From a checkpoint of a small transformer trained on Wikipedia: a variant of Adam for these matrices.
Each number is 128 + 32 x the weight over the matrix's rms, rounded and kept within 0 to 255. Layers, rows and columns count from 0. Numbers have three digits each.

# layer 3 attention query, 768x768, rms 0.0396, rows 407-483, columns 96-143
106151117100164152039106069039146104094177139063162093093172132149157140131151155156132162141197159101154153103205074180074113091195114185124065
093138102073148120135114125146138128206163102143139135073230111126112117147112146074104070107138203108131101151147148125129159148116119237100161
215146175048189132142151177077089148124079073096128144072169148097107099082097096137157089082091154042147171159157124093143147130160130195167116
106104142182114160105061117117125110136093136081118130140153085092090121107180044177117245096088067089132131153158162119129025096156071186069083
135119109150102121101148045110169136107057066152149070119072130161098145201182244131163093096135102149113087142159108075139116112172139121140107
168154138121166138166159137085108123020158120109074126060074164108112076115002170079054137151114150125057159118050143167129182073087074131176101
112146019141151164173084155071146071092149127197079068072098148133084126129164139195160109158167108125121116097201116079137046147151215223070060
081177148111086116116138078054155082126138102150148156135230145128125092152174153143120108094086164074143130084094133165118059135087108207135135
081103073183190060098152150130146112248140096179162092140131121116170146140118083078132138131146187096131092108047129135131089072132143125141108
078021096120179119114029164116233089134159089160150144157089072168115136140108120206138116169144075175099144142120125050087111209123142092167086
048118082141181174078088114060128158080174180123149104096112128151193049120107113068083087119157188158135122091164118165116149090168065159067086
152144163111101129157206167147063140131035122150183148148120183108126105128059172206074087119171094148141141139114127131115142119023108079194129
180127133159153148139118097176104181094111208109164135105181165145090104170133108178117145139182115193059109094075165144063092164166139110138173
163071044094101133086128037115150158184108173078121117130146162096106119118153169130181084115145138153122118119126139177079226072092040111161144
088122130123080153112169054130125143238065140184095141172068094181116114164034088106189137079133118122189097135194120207129077166092149120085177
160120169101138124082116138102155213171173196109184136116116131177169147095083068013116194147202133063140176166092057173167073153168220158133073
077135054172139111115069133165187123145073132148121132093073132111197130158143110120186065112169126137202150121198119157153150171147198083088091
141041137043153142175122110176175122194160167158134213122057124067077133148175138176084038189097092123087083127198099088167192149133193136146137
140108103165093165099070179125152158139093122164123122145068174203072170162059123137139207052084111122121181163114094133101106132119153140175131
112093115126106082143114144073134104115141196124126193073100176123072124130156178093071186159206108157120165118139059132107095221094210118181219
166138134070205190140092173148112064078101097188142090020047124103150128163107184113160046109113108177103167176152131137189172127106086132128111
088104141123082107143149108102145142169162157102213116094107155221158198118114104134108102124107134135132154077096133072058009162130186023181171
071100175071138150077129103155232099143054122157145133139213177107124118038089215044150064133077148173134207102120075115179148191084088110144134
111158021140165091160130159072212083157145136116129177191141111119181085124171137152118156173113138121199099115158216029097105171211120082125123
123214052051126174142096118173255078141109122146111153189163145148133115076104197206136181160107085163114107103051109128133075070112090048109073
127089103152066149112148080110139068127175148141059141088136154001123033118119089125123082098130079127129173106185122143103132117169069089087166
150155090172199157102099209146169025088112118119143131065118158120113208093139079220034117174027136113154108172128000117100200138119158058109109
168133071099155213161118153112153056141123148136152111151033221112199123120093209223127014122182179097124095158135146106132178160104160138201138
116126012147176104171086150103051183141233119116158147156141071235097061130113038165134137162089164081172081143088138084076098098228155140096125
122125165141171116119142174156199047145034113117147111060109102192149156188148153092149083188144126189108148119126126147080092185125126121210169
167158078100162182197144147119170142099112105139087134131130166067086156119118143192199054161098074114141113140115166149140104132193158124166153
110115153158142180125098134105098072218137070169098167080101110192140084096151161105165055130109199126145154106223202144183124142055120108121184
118106002122135180097145113190192169120092123139149123161185153110095181066101120155110165119179130082142142128125087098117087085057208096167212
110134083137141160174079038100144108101088145169117148078107161135087095206174170068164058144141118117094224106202144133208089109180188181112150
131149116088102079215182118126053101082159163107158176107087108095183157128138148100138147136162119119096120101129080181142210155111121107126085
116055196106120034085049096094119160130160103154116173110152164195095143224077104125089112121103085091068119100094090165221099113084079193105150
122076130197043171110119081136136104187119106121118110122142167152105187049092073172168103118085100049155122120095151184080095090236021113071162
192136131081072088074113137138079169090199116070142144157187099121060069120141023179168123085121160114170118117153034066134073145136181171065088
101125122113147121157112105190118090229173189148153095120109140120055119120153190199066072135119065066119143128193078070180141206018196163096183
105168142150132069122103136093038169186198136145087080129154118113134098107076093175194136089064164107153099130097110076128156187127149153032131
167149129137104090141135161114115094107207184157170157091108070152115153215091166110063150189121128161112084125076156097104193142087151172158153
110187142109074124151127088152125155135091193141059140231088134159151119138066194094117171183131115218070132131107197117175181057135134071134156
115104136158118156162148131118134170178117152143145143137180161137089126185156079054137144061173192106133160130104152164172090098089145066089141
177121169085140138125113112154145194083061160116111100135131103136118100154116139133167127080109106159092133100082142071131122134161097084167080
134141205142126072139096072130118142122111151105179157110209130156112167107108083124054139118088210093134114142016126128121158198153104106153118
149123099191103173069143127159117145129123178140052100150169074060140139157141194195125089130100140126090133109114095136000146120118115081211159
134148141101188142126146140086120224150105098114161205156111124128121136117084114101160142130128110188141100113096190064145187163154121095162110
158107124109088205142091065108135099143109076125115155234047142136112110155164121133083139115135084167093143130134199135143140206116200121172178
117119155109098096163125107051159082177166173094167205088182060113111073123185148124053111190157172141162163100197117128130093148116115156164139
096168047110157107091147177155165150140126083153146083114077115181128169124094129096154166119099130160109123120064133158082135147172135093080156
134140101111167146098149122104191182124100117151144076128136098139096114134137150138075116155159128174077144139119165143115111138174157195161086
126155140127152151108180148118088137069137173133143123111160173122193109100144136105147068129101184045128086138161046143056083116139071178119108
097157170115116118159043173110094084173117151156116148117126062165159154090141109124090105156095172055148086150110193187086131171134073146184131
069121153160120168202162175162181115134094181126185111133104099119161054085098123163079086121159119041145085145132187125140162117128170059074078
134122097159182168072111087146087086136150086110073115144136167199131109118139119089158110110054074171145172087124164113061098080194169123117196
133110137112128105138107117103113110141092083080165130111190130129063163119141122130129109140098129117126120153185125114107144090158137136151110
128076206172125203130154122128117161142138175141122206102105148110090155087081093118154169106123158108137105142106113183069141082113086140111124
085175140136124080083130105183163200103164161137138127110151068103128182121158159126137234166128069155093043128118106060170181114145165110108123
101160105150202118082085105107167109087092130086189127156163126146118160098162156097086199174195095077144126112087093166174189127179136129108124
126157115086214149069125157132160146159165130144129119083085086141142101186090169135184105168094161152100127134179128131142187150107184112161252
163185164085125173144105082107131111171111083122106155059120135079112136158115118136147203121156177142141187167145164109144150069119212207169144
152146120190110140111102180162156101112136120118141087102162149153122192152074118124204117120058165129169048215075149093113117112102164083161170
113174128138130193136159122069101140125109127065145141105117108081196100138134111102083121152108136132117113157112082106135170111151115125144160
090132125166031077069144098125089159076106117115131090127131156200211155093143077157136117145127149075176138138120132149108084143174085063104143
060079090118172179143146135103200123148057137134144139154084182136135124097034190043173107154108097114103166143120134161117158086091106101094109
122072196159106138131156136134099147121118145100158122126127101163135108083134099117146106070140127128087129105158155148156071129155065098121133
166111137106140147130134102170091086122146121139123140122079092182131117141165126120171101074136099106071192138189171129162175106141153146214169
120129136131098139117101097125116145105118112134192131113132140126199126123133103111112147106084111145115142123120149154113118126144138189128099
212108133127135141096129132137133141102191123084191145034110131132077079165146076112127116156150095101112093110135109111103093057221144175121117
116139167144119108115142084064124193145093108162148119187140106141110152110078106176139186096108099182125142104156143133186033093124143117115053
111168105156149135188099133164109135120095138128128104151125115047040191088076159127105187151160145114060055134157079204078199043076091086097125
186123054116120110166083188108127040142154155091099151112097128107122055096161166160097112132194108117096127157101125054118126108132175068152146
131102137064116120144130180114164110126130137141130138160099122096128080112110121115132085120119132111106033141139126153110155118134058110150171
102163098114166117090137105163128175082148125158155126118174142118154136150181155123159064096135187074131058102129093168063123109098149170183071
139142156188111109083167204129187066060106165103120102159076212113133172146084128109130085145114145176119108112107115145093116150154147081204148
121110153107129115091107135113115080121028109109111176096168118090101108103110173150153097083148079167129049110202113101089107134073113122217106
155003116144104177143067225093103125113148126133142085087111232118116108113090111134151089188127161097084120147162153172110141124165068214116144
# layer 3 attention key, 768x768, rms 0.0372, rows 407-483, columns 96-143
149113106188178125118057156170116123169192195131151119117168108189115094103095095108130209178062152156138111156102073105174160100184172138069079
161102192090065106104179163146085128147147132021185144135154115112127101077136147129105123134117111134122155241111089130132130087099118143140122
130144175139126127162100165109094106166119050137051079117061144139173090172176043159038159151097106153109145110140187191119124164167123201114183
123128174121092106089150128140111151186202144133141142105153111147155105121157067158117135108158074168222099016114131126119145145158095115141077
096175157104106131136134117129137134061126126183108113121115119115148134168124169126149113105132137131092165112143217141152135139113118123086104
089142132155083143121181138145093119115144119205170120146131081096096110095179079078117158053131161096094116032174162080123146161159144146107191
126239083166183110144106072131164123094104094152119115085127128129145132180166106125134211171155154096116161000127133179122143140145174150087156
177127126158166159152082173082112162090055080184192124072137135087107154080094123102159093101155124099134127085056170148148188149179119110143107
169129081112110190144150080123132151107111198181114122136186109176140167119113115184170146052196117082120131068093079151112053205116121166166140
119123049119140135124108135120182123210119134111138151174076096188115183157177092202112149204137128106169078142116136090083117095161187091117110
013129138165173146179183146170185128153122165083134134094103140108142137074153145076089109209144072127112173159157077110140151090157124131038075
129193062104130144189116162163071143053061069145143156160066209125114137135115205175034025057141117175094077064173095171135143135105164070162105
064098192092072108179094121127103155044047082097092132104146123108198136128138092226109052073122075105066168096180160124160111080158178198106096
148144165140076054151197139131120165114164117111136141118136070152107122107176198109106133158133125131126136255155162161146156101154184107135058
137149137137131102186120105130126153209116123209088091088152076099139117133123079118119083076102135133147158054126166211144166092225096139113107
142026160149148204178079108108158155155138151040101091092078087114161097117088135128133143163127152091098198224191113132130121079195141152121124
099137107059128115155118090147148154074089132221164178140129173173189121112095118132132116109153052094199131089129092173180121073159190131130084
100127106142144121160129172098154109082121097095173121113105123163156075144095103147148088111175101070098111159113136120100119087103162173085097
128169160077083135123130142163095135100110066121158196115112092160186085162123118144058134157110098107137184140152145132149116131054174125108148
064163144139135145170091181104166121090119110084151126122122133150177069188130146178159104109203085177091061070139124133133140120130130116150143
096119086123158162162148121131099132144118138164168133147166140102136152143097031121128150034141112067142122048105135076130158137166181138108161
109078117115155188181066099112139100201118150064067191123141101165156104184117087109171118144170144097156139088203146142207150134165179150134149
120131129162167152157179061165140096117201164098193075155158141149119213107150212099124135165122162132096108163116112092090162124107119160090100
119134072124129090139151162113132120137109128099094102127074114151113129142121165150140098157197117147097161205081076170134169136103174166173113
151202128168086090163080201167111150137148134035164167215201111098141159150133148163113151155146138154101079241061095142146203083153139048110067
089165122142142065147140073151161097174120119115144134141143066139090091144144130092108163117175089178154066075132093106136128071142122113135152
116101058096190158128172143189212165148182102100154173104074160121082122134071070203107053143117141134086046162133051029052118121113158141128132
093147116124095094143159209121110110081108065140159124195106139147118139112116117191102113134082090123152129159097124111068169142079178087148127
132116119151156113153143142103158118162143114080115190122085130116176174153130157070145116192098118146089161214133097189172127121107121139078103
170155139168122116159140124115120081112103162094110104117070127157151130151140165156022135162135126119116090181112143114136187206099168112139166
160140119146127149139182110200140119140101068096075127127070172162105146197126148130129120140164145148092135169161124107150151096080178112153123
078090118105126080250127093118144154128170138188097171117028105165131164096137072134115073092109203115126214016148194075104136149143114157165139
087170070090133209139083110197147093070129159183169157142152176118105185098151104147159077095140129082068078040159101135153132070147131131112092
098127147148141101099159100144126074141152092223119129106107123146111175141101143144126170164173118164132136114134161143132130099117166113102147
158127115204106163125148190090114038097229134194088114108139149113081133089103169072126181140136152138165116109104181076116068167086121115137098
103097163100122142124183175188106163161173086110126159101129068125092079092198080082165161135098144126133145175196203101099110159204159167113129
098117112124187105074145113133139139155114136190082150174145131141153156158132141161166150119117167168133097084114120109074149133071128101180126
198109064131155075207105154141109099169074131079096166108127111120130177155154097139084139123092131146155119166095094203122123110194146115104041
178163178096087135089144123147038177155088141040121164185186121171199126075056096100118159029109060078103117145113197152122138091121040166129079
148231137124140138103096140116135181105137167158155171119194137114113134103090067105085115128075121166126102039092140176175108129087029116141121
126122117093110147096129146164147133132102170178164085121151138141174138094093146159097157145118115126095142060139174063105112190054121136163089
067168111160110159117130141154177112162110104181092169129106163149111155103173188156128141174111148163115089174162148108101102107126095085116119
139039143161133128145081089103127105110160151126065079127121122163111112134109174100094107187125103150127111173163133108114123163107170150145219
089177116161157103081130124189153175143077174074157125124161102120105148094139102098172130187195129107130122149132127126107153043171132126067103
137086154106128124126129115105119127165075117040088098137170122128110149135115093123136102149105120129125110217138169155168109150131167110103139
094139108107160138085085103172197179113151108111196106188115162125100133080120164180077081149091116137134062161087121115116191149074116089152085
110158111155095061115156136148139131132095089069149126117126127158106157112144133092123109164101126189112169219084122195162059083178146119072122
121138135134113116163072075121173132119103129165109100152112036154114118152186177195151196129128125109147214140118157172127171098134131154152126
128071157113088120135132163098048122105102137038119082073123111141151140083168127114107136158122047118118171208186165181104161135142091153123144
152126103147108158140095138148102118145153134198107159146081167156122137128133116146154168132057212087147102142121082107132147171192132135140146
117159111157092142142122168149126134123137151193131126164135162074121126141153129198105150118121111125100167075144143154145143092102136141110110
122107157123126135174127144143074107086181101021154153130197119128123134109135078111112046146155071174064077153192102046151188108102100090116155
100089139144164107155148148087124144136125137160173105148165128110124144133150021114150104094139083102165085102107155167140153141150118129132122
059119135090159101172117114141127157131084074082120110193124113148176156087155092113087067124150061156114094088076130128158138073133166131112126
196107131133112165105134122137127148157138140117117134140105169177178164147170120129075116166110203119095136158072073116120118167108112156143192
124102174120089135198132120130080093118179131067152115115151120168124112136112091063130075156159103170121110210133160089149125107119087144104087
149137126133143092152133106164101151143132088239080094130109111148100136141103082117146177067149181156159151141139175170155103083122149164105111
114132093085166160128117114131147194127111173071146134136206214111132120154153098122132119179152108117118078120118083151116098098133098134128138
143114159120123183122145144105123114103148174126166124175167125139129128093106148115175135110114161088161132098074141145145117182137072121161094
071168166120118108132108151098151179134199094135113203118126179112117103110113135121172131120086100113118166120099127131134171128064146123126149
134141074175126105174145124088118085110082099172121147094067097131072138142115121129110114156143141082111128077108125123133148148118142162111184
096164103090098151147120148117094137132118108141094137144119168154119096194084070152148073114128102208081092097135179145128123118139153139138186
143157123125096123064127173091166045100136128159158207127073157157107131110108159159111066142088105148106090091118114074120140138110158099194063
079106100119237071096090182119136166138096154048179115122173143118146078142152112088074086157153155136173069129169071105134189122194091122147141
079131132146127101165147083173146115114157140173112095176094083121100115084147199195071118146152208170089110146062129082110146131067118123126182
061080159142148103127134088147123173145140124158173061134188098092149086102136100082113177143115147206100125100105139174137137061155145098099120
158098136130106133132195144131165045196140150214067133081091110117133165097108113099169127117093212095169158079127125149141126146134074091143132
169109108133142144103147161146117143100110115112112165154111125113100135155120239138123126144164131090108211239116105163137114153127106153167132
150122120164147104117177175110086121157134121026073125101095141118144101135150121096143116183153141110127170247199133164158144143184139170108133
130180062153106104135146068169116116117133080118145125183174112090112122133196112153119168099144121183098144069153138171160086119140147118141147
168114121115112153125122112158129112111155108122088167203102185104120158158094132083155115136160164069096109180102136139156098174069149139113110
112148085094077128145138126089127138127100093009118135118065137109141107135161069171111143178170111127093162184145161164108165119096214119133177
105118060143105113102121216124084118151123130126124127137067095115115106177168125174087123094168123142150138146148136116094132141106136056133141
196097097138176162165108174145142150131161167114088091205167153036073151152109177130141113093123115111201152176151106123134188140148135129126098
124139113129095146111170125099091081086095060049135187149096086160109107155146207121120101119139166166094114185094121101084132152084182090134166
099147123159082143041141131150133125095085149176145157114186192130092148067172150148115102096139105151116138016139140124136126153075124103149133
156101098146196111119132129082135132113158134112096095063130097094100083165154123091110191116176118143137148091092054058111160165130217180110135
# layer 3 attention value, 768x768, rms 0.0313, rows 384-447, columns 96-143
157090127141094095163104154096091116118119165123143090076127127085102163133079101091187108136195184081119148127166131080151154095117130119091154
141127177156120121103122138039102083107164153122150098033157134141167155115110149134117133123114101141066160115174130105140082070091107127079082
156195176132125165104134172137139167119123118167120111114117175104140117081095129121090126191197072099077110149121110128101135075160130091120132
130140090200166147144134077126118103162146181121164066144129167150090123124166128096154103185211090105132136164194089102142141134131080151111119
149144116145117118157184102153087111146205178171130159076119173171129165083091151124166114146136162079138168170186154141079155119149097161184129
105120069166146144066106130185069182113137078089090134173105182101161112136102162088148082169169163107118097155078133197121126152129053124183181
064173119095157152127141084142165129090105038115138088108086109186180190126075127122091130168118152106099125115081123142166094150144128115115167
091119134059138091231101124090166075066131144184126155072121070132181091120158076101126119153081100124156116103090144086127147106077151152079109
162177167120122051088212151138140164100118151106173095108109130217117158151160090141184118090119082122132196142115072161113144099158119105135116
159100141151082057133124121098117075126105180102171140142148110159133142164117108169099137144049163154147165171133140108125167182167114158113052
081121148161154128146109151142126118108106106142142165163132124143184127153126135192134116146109112137071089098082157117168094135161209120164115
138132075130120171114154113145127147099098121123159103121094148113120136203105168103148144178152136114113070149183064146103157084071113129128190
123171079106151107097160061132109114164149136110119160107090139143076136118145149083162104140170087139110140150153133107134052108152144142132140
172163027131166144211162154138100162134134143115066097088113120084126199149114161139141116156176169118099143146103065149198129088182138200109182
128117095059178102122128159221147127180193106146088085199141146162139102146236130129169105148110123140174127140090138160137076122098133092127132
201105137152145152125142133150101128118162172126104049177144143072143107110153169113116114141120120113113175129118133116082126077101103138113086
080067110134089191143186056034089129151129111146088178123144121151103104127179106183104133127109151166155120133170151093111087119107136161166187
111109115154127157142131147134176132177118150151154113167158198118110098105134143132154128142086052123137107101100086077052109123194119170114108
143131108205201163092159079041124114109142125123094166120088112155090154116158119089059123192063202164152096152119134079101134119142103182139098
070197132099173120155062124136158133069171139090051118132165129152118131124095101110154165112142107185145119130129113110109128150111144188095160
103113097096140153189161045181046078107112072134133140206125130179142108093124079187121088156150147136112157131110122181135083149133133160056156
169114123121166146116088153139070137104075148114188185110070108128129157161056149135114150132161165111125096094104150085143126092202124079113111
106140095085151137150198150115127171127141100118181188119151107162050122154125135126079163128158168147129162125154158136152125112142101100167103
161137056147120157104167090181193167120145139185102120136092147137073107122147127140129148128162133137080094141088119116096174125187115115135117
158157138088154130147098171154127186074167184073133083115185078051108130160120117142164168091124137142136159119143091074101161102161172110052131
128104119095122144106111162184139146124173173114136060142088096167103110149128143190174184187128159132045097152131105068143117146100149150093178
104052079092128125119101184138150080162110091119175135106110039100126196140099142107141122134184176061085116138123145069140097126180172156053153
128165115188162190109138128071168179121094161154093150153113069158058219140117195158139158100154084149084110166140119119134105152124083158175159
084117120128082112112122109192143142120139150102146111152078117168098102186089106139080127135087123145115134157156123149216081150115122089138122
168133075188089063115171065130084118152165161136132147143212120155123047176137104145188196129130208167124184181126121150136154184094118119142141
143105115158151158138154093101138169168126073127119107140135121111163170186111109157136091131131231148118105145135107185103120096128144108143130
081118049148105079124131149102152115126109107115113092074120060168138199168155118194168163145135104129148175115113097162132156152172121184128138
138160139092103203185162095106100140134117164082157065151119117114165082109041097086098166099097083179162148129101166171090197098133206124077198
130133096122147074099183116141173115124122161166165101126154101195057121108135110111123133176079169166131152147086117119144166116163139155080107
082115129106158133141097124107151048202086082127099212138123105152189150062102142105176067129111133171157117123087126124225141112097099067155208
123115165156148140160179121166116199156084118091159104076194160089147119127122109115114140128110185143143139136118122158128170128106137103116143
119083178143109124088162130125108158116120079099161114141169116088145146170118133120174072137079126141132186149184110146055197109123118098139114
147125126154143086131186055123061076130127118145147117194111088130096184096162105164094106158081153091092107162114126167060163155120138092118197
091107162173141071150106114105091078118162145098123078141175137086186100078169072151158097144136140123122120106070121068127114109083097156079133
089124083128070091115167095131194103195157130139178135061122068173150116100082094116212135126094101131156086148122066153222093138156165092149148
104143122199156088150129096133158174089160102127113077123136109096172183112156128179098088132074150149152100115077103057077196160155128138115117
170124122081127134153122150102130076155145108174202143162138091145136033119219098048171158133125187070176152087060178186132118171080123103144125
193195177137078118174143105094128144099163131111182135154172094121142101037123122123080145090178114160180150131079140093119153102117160149119133
193094110082164125126143133160173107140113173110150188134122143098046152126181145177087107086147126073119100143092132160117122138160138196144135
107131116174089069092147121090182087115110144134176074107117067072141121115135130120172111095087093123214115155137127071094095155084116094141085
082091123147072090061094143073170146112153146136064164123127091122133063161089104146129107156135105127102154137129133191131102186162117127194193
097109160105179101140110168180125165104081141134121130136135153121113127137141098124122105128099122094113091118151088241176135075130064076146097
159134147134105198144129049108167158154154124158148160157170195102054125046129164089147173156118130111094128103090161184190151169103122100151086
148120129137127134152100141161155106159136184106157140055135122129110100130118121120159129192120181104072114074181121112107143099145207117188087
135133136080190098118170130112149166148175192130151084151062127202049164185132117141067161119153063106110137119106111155178110163172106205137168
135177104039129133126122099078131184092143089109181122117107143079088094227149166140100187122198115158118146185125132120143101145151183135147127
110146140094107128050168145097096100163094140093155151145153061083141111144166140115164158079142163110138188144130157152138114106107138091095143
156143172143095144145099135090040075181128123147106128079120171118114162096092154121147064196077184193164118129208142117106167063105175195134103
085097166074025152199105060089125058142201144105131128114092172085152140071052120163122124169121116133153201064147054099096175155144148141109098
078125088138072153136148089089142134127093087141122153150127189119086162083075077128082150133111182114101109131145113168147109074052099141101131
168064150175075073198198131151118098021118114150146099121111118040087123067103148173199095132160103150085068139109060159106128131135111157155108
066170125081157102147142078183155135091169134090119178120147089115128168101092129163112172160144190128130132087046125151161105105138132169097083
148124120168146140178112140098129134083135104123109090048133086121152144165040131137092136158041109126167167099151196055148072031082051107056127
158141149120114093187136114123160070096101153149166156208171124120119158149130100106109176153186125122120125118066156155143133109115116145115125
112138131134081060169105100141138178152179131127127106174120074085134082095084148097116174159166122175143153093103180144078124185193121096104127
130080114097106117104106197120124049138084115126086124060101078107045133185121151054140156162126156130097119135185139138124146058132180114121124
093115102171162144194105126109153133133154085127117149132175096115172166129114104130066147118158114134170151126121108145156132189084119117171164
137112126150141152119126134113140183140136072119143116060127162147188153158069176147115102146109135167113100131144158108132144102196137112218089
170138123175100145135136124136158158060084098108151120112094214128188132162154087106132103098099136070108150131175079157140078145211148126094154
# layer 3 attention output (transposed), 768x768, rms 0.0261, rows 384-447, columns 96-143
119108159082113093035205076186160181163156069133083158208091152053074122150150074170141148152148105127193084166133132127155096136141077136139042
148201092098164133097137089119107098147113146159077092050122156062126111129152154195119097130198138121086172131146099077126105124140086121146119
151130177154080160162138088134115166156117062112147110085131170193164144115102108145135126131121125084147118143069167141111088105129119109100170
102153111152143136106194098135153121163149103116098157140132109017150103153195185174162122137138077109169091152124093145068184180110178090157177
138069161090120105092180193097076101125109188174164137188165160096083102136136106119174169142095085097117139072190095135089127125097083096185114
106084128161058167146108115103133110178113150079146140138128088128183125174193146121129144119132109108122139108140040107104175195110166136128059
132145099153123193108132193131157070146136072098153106094112115124087121101131102082090091149140125149067167137132115074117150133118109107121209
088101152123148090111156065106065151071078087055116147057105153155066082169065172166140092113097096152090104136076149104138094064114065107089115
118075122119086108103124128101171149071119100136149121087171146108132144131106101143130064081102190135134103158143163047133095097131088184140136
131104122064158101125129124134087091146100056158192079107201073111073094145136104139134084130101146117096122119136095061169156134144111122138163
120126106189091167119160095104041129151115132124121143093103074176102102182119147088193108119118124124114144082085126157060114170101142177133138
142112133111098069147169115104134108072154160136178101133091154095105122076177090148083156082101139118118054150095189102109112092161073074054071
093168127104055097123139161102179174044075201145110140172157096084145133144175143107152066111184128138108069094093129091114076133161150136108143
172158183129162155056105107142137163153089084093120135160151163111171177129169156131110171223161128157118152118109106103119146150154118067038095
102144115128106078043165105125128141057104130152127173166143121098145130145098112140146160158143099138147128155116102125078140095124130153118126
100086142128105185121145093096136106125099137148143127087167124153192117141131096115144093104193126125129171146155120167142118159133138186184111
110141120127132104084110185090153092107084120173156171119133115134121106144148140129068099120114109111099135111166122164156092105132167105103173
125126192174091152156151193140134146139126148119084145163132092075162092145133037112173133177146127128133154159106129100012127174146103115135174
123131093100111163153146160167169048190104143147089136130133075143148103116149182119089153123141120126118056082082117153130136094105121052150159
086114115135096183164147092135178152136180099132129134074151103122148167166147087096149118216106172136133131091118109129094115140099137151116117
129109082134141142139110154095106152108087110133239154140146165121149111132090157108163115063221130164067174090135100170098125140165123120152202
168152105184164090121104171144046141097121169154164224110147159127128158154132110088163131133108102115117182063174074101118104142136131187132155
122142141143160084162156128139102051124079198125089088156140122076089083109133177105171173111150129139111118078111168158125120129114146083124140
101097154139172089117125093105183078138167135178117095146136128146144084059126077135137136136127114145128146150089146098125095136201165223129119
148079102123192211154130038124166141117115073064138086058129129220183165141172119126209127109178182129105122136118114084115121123171114107049115
084049116134101127131183117112198172140181088172117122227126116131077101146072060116131135161143108135110146145149128131125141073069083140116130
135158098136124152168167124153144173139102071124074107101097115098113182163101186148150202189120110154096095103178093103140110128083137084132116
139060143113129129088082143137128085159157105099067085131138092123198130106145133069110159155101144124147124154166131158129129077142104061100095
079182128124127133149109141120109085130093181180122107185140111100146135098094087108078091093136118137108161091102132128082136052110086136129125
081120095131127102157137075150089094180146107184141081144105101133026098188116115198195212121174115143124099118150104212150083173097134117159104
180156139138206093124120087155160106183090093087162204187087140163123186122154155101101185139166135117162086109154120105140141109157080121119073
117139141127153148068076166067161106142106129118093098203118073116118175122187105050177085119166166155119130143128114062084068121220125173110110
083150117102124169079205126196120112180120110128097164062090140211084130123148110166100132071112113151114135224122112110111142179179150141153136
072182127120125104133113158131180165129117171209131134177150119097135123103125159119170105143128074096125092158110104132147089154175143144111174
087183134176199158152124147153072107138146207065181103156058112109117138059104235166167146100057146150181151120120162170156117063115099131119103
139080116089135144109133051160139136159123149122098109119137123146140100190151154135151136122156101122154124100123097149124200192145149092065096
101118164115100109145136109106103117144151057145070077142167129079094099145141154112167086149129122102138085128187148175097123218111111120118135
083115072127151151089162122117130042116154045117157102132161130143139118123131205101131158133130114127155148148183154168193201168112117160107128
145125135126160152172146110141147157150155070149185092145145076089111104116096175181088133166185106110095113084122117181167104075098149123125115
145145134184131148083097145069129124164071189056104130142109151150133163130113064100151133118092166107168112145153111118086135143183114130063159
150155145110127145128167192091143061116120095124151116071141124124143123163147062081096105083113157068150082140187140118180150165147128105077138
135179104137175123088144118076145086144169098100092097126119131137045041113090157085123154139120071120124133122108128110118097167153108137135149
086078132141108195148140096148133149166100117079092129135137151105128135130149095133133095105121122116190068175086093139119156180104159053147153
083156096163137069109090091099165127055107166154135188148121076149208151139104161163142214091095157107104152114120173144100118097099140130136147
106110102172188182074094146077165154114136048123096133156105144148072061095140051121108085152090180131090100111137125137139124100133103119055191
118130133133039099095118141092069133107220122105121148114171075138143097143132155109146105113124141114168234107172163137149089096134159106110128
108114157141080037143122047144088093145137131088137143151145097133187113131092097133156135010107140117174153111091134142059178102139096124155093
146153074105199149130111118146177108096136145123075119119179164165199130144094175203074152077117142096120172118104143119150173206183194124100099
084126160122107123153178110140108145105152140126046161111130098145049125156137159122136125131052090129099115116062123142107130148119100137096124
112149202139034094142102141101169169079147107125236148159139062067150145069113118086121064146204165128091143131067133091142116129092126104134148
113105090161156102142182054131109109113134087162106168183113111138194145138145061121145183142194141136162125151096151117182102088184147114146055
139082130149139105085070083115135124135121090135100126128086131103141106120129173125212135105111144119143194104133172111146141100111147183210115
146120139049110169161171151134150167114103159129150121129152127137078082108132185113117093096131142144061096142120174136156075090156121133108125
111079110119159221219086133115110110145083137101095201144125140170160066110083080125115118128146086143120145118154079091110167103120109099127168
135160090125205184125046195159182036213117139141101113111092144110136154106129174158080148123193141119104137085153078066123155061190126084134146
159089192143090083115088112124141162115110082133188061142093154116220197117108051152102116135107167113126041123140118197138120163076082072122159
102142140149145180205108157164140125129142172092186107166086110129069143144070087018149112113174166107108110083146122093128165184143128152167147
153141145132104115099114121168128156070191070138107131187110144069116154115075133070142104124152116131126159140143164165152105045095053085124121
142131118109183199124178097137169150160171053073137127140141163197130137150083106165162144123083082127125086155097079139135099159146129114127121
135122122158110148149148133115118067149171100131160133057127090208134142051105068061126130213137146134191143164194083071162118124164148116168071
195117143089123127085093111154076104049124161210108074171103127076074056102116145134141130111104134121104090115098103146142112042110127147139118
140157213177148179176141114122124127134154141109130136154097111144179143095099093019106145173196138090157137111155145127137126109134080064071117
141118125175109148173133164100065122161106142073149156078101124152145126097194092066085147153124125125137122137142084080125141111151089113111083
119133089131154119105159147120208235161093115204083159094114139133152156138038127143108176114077138108124085122173127084117157160145075193118117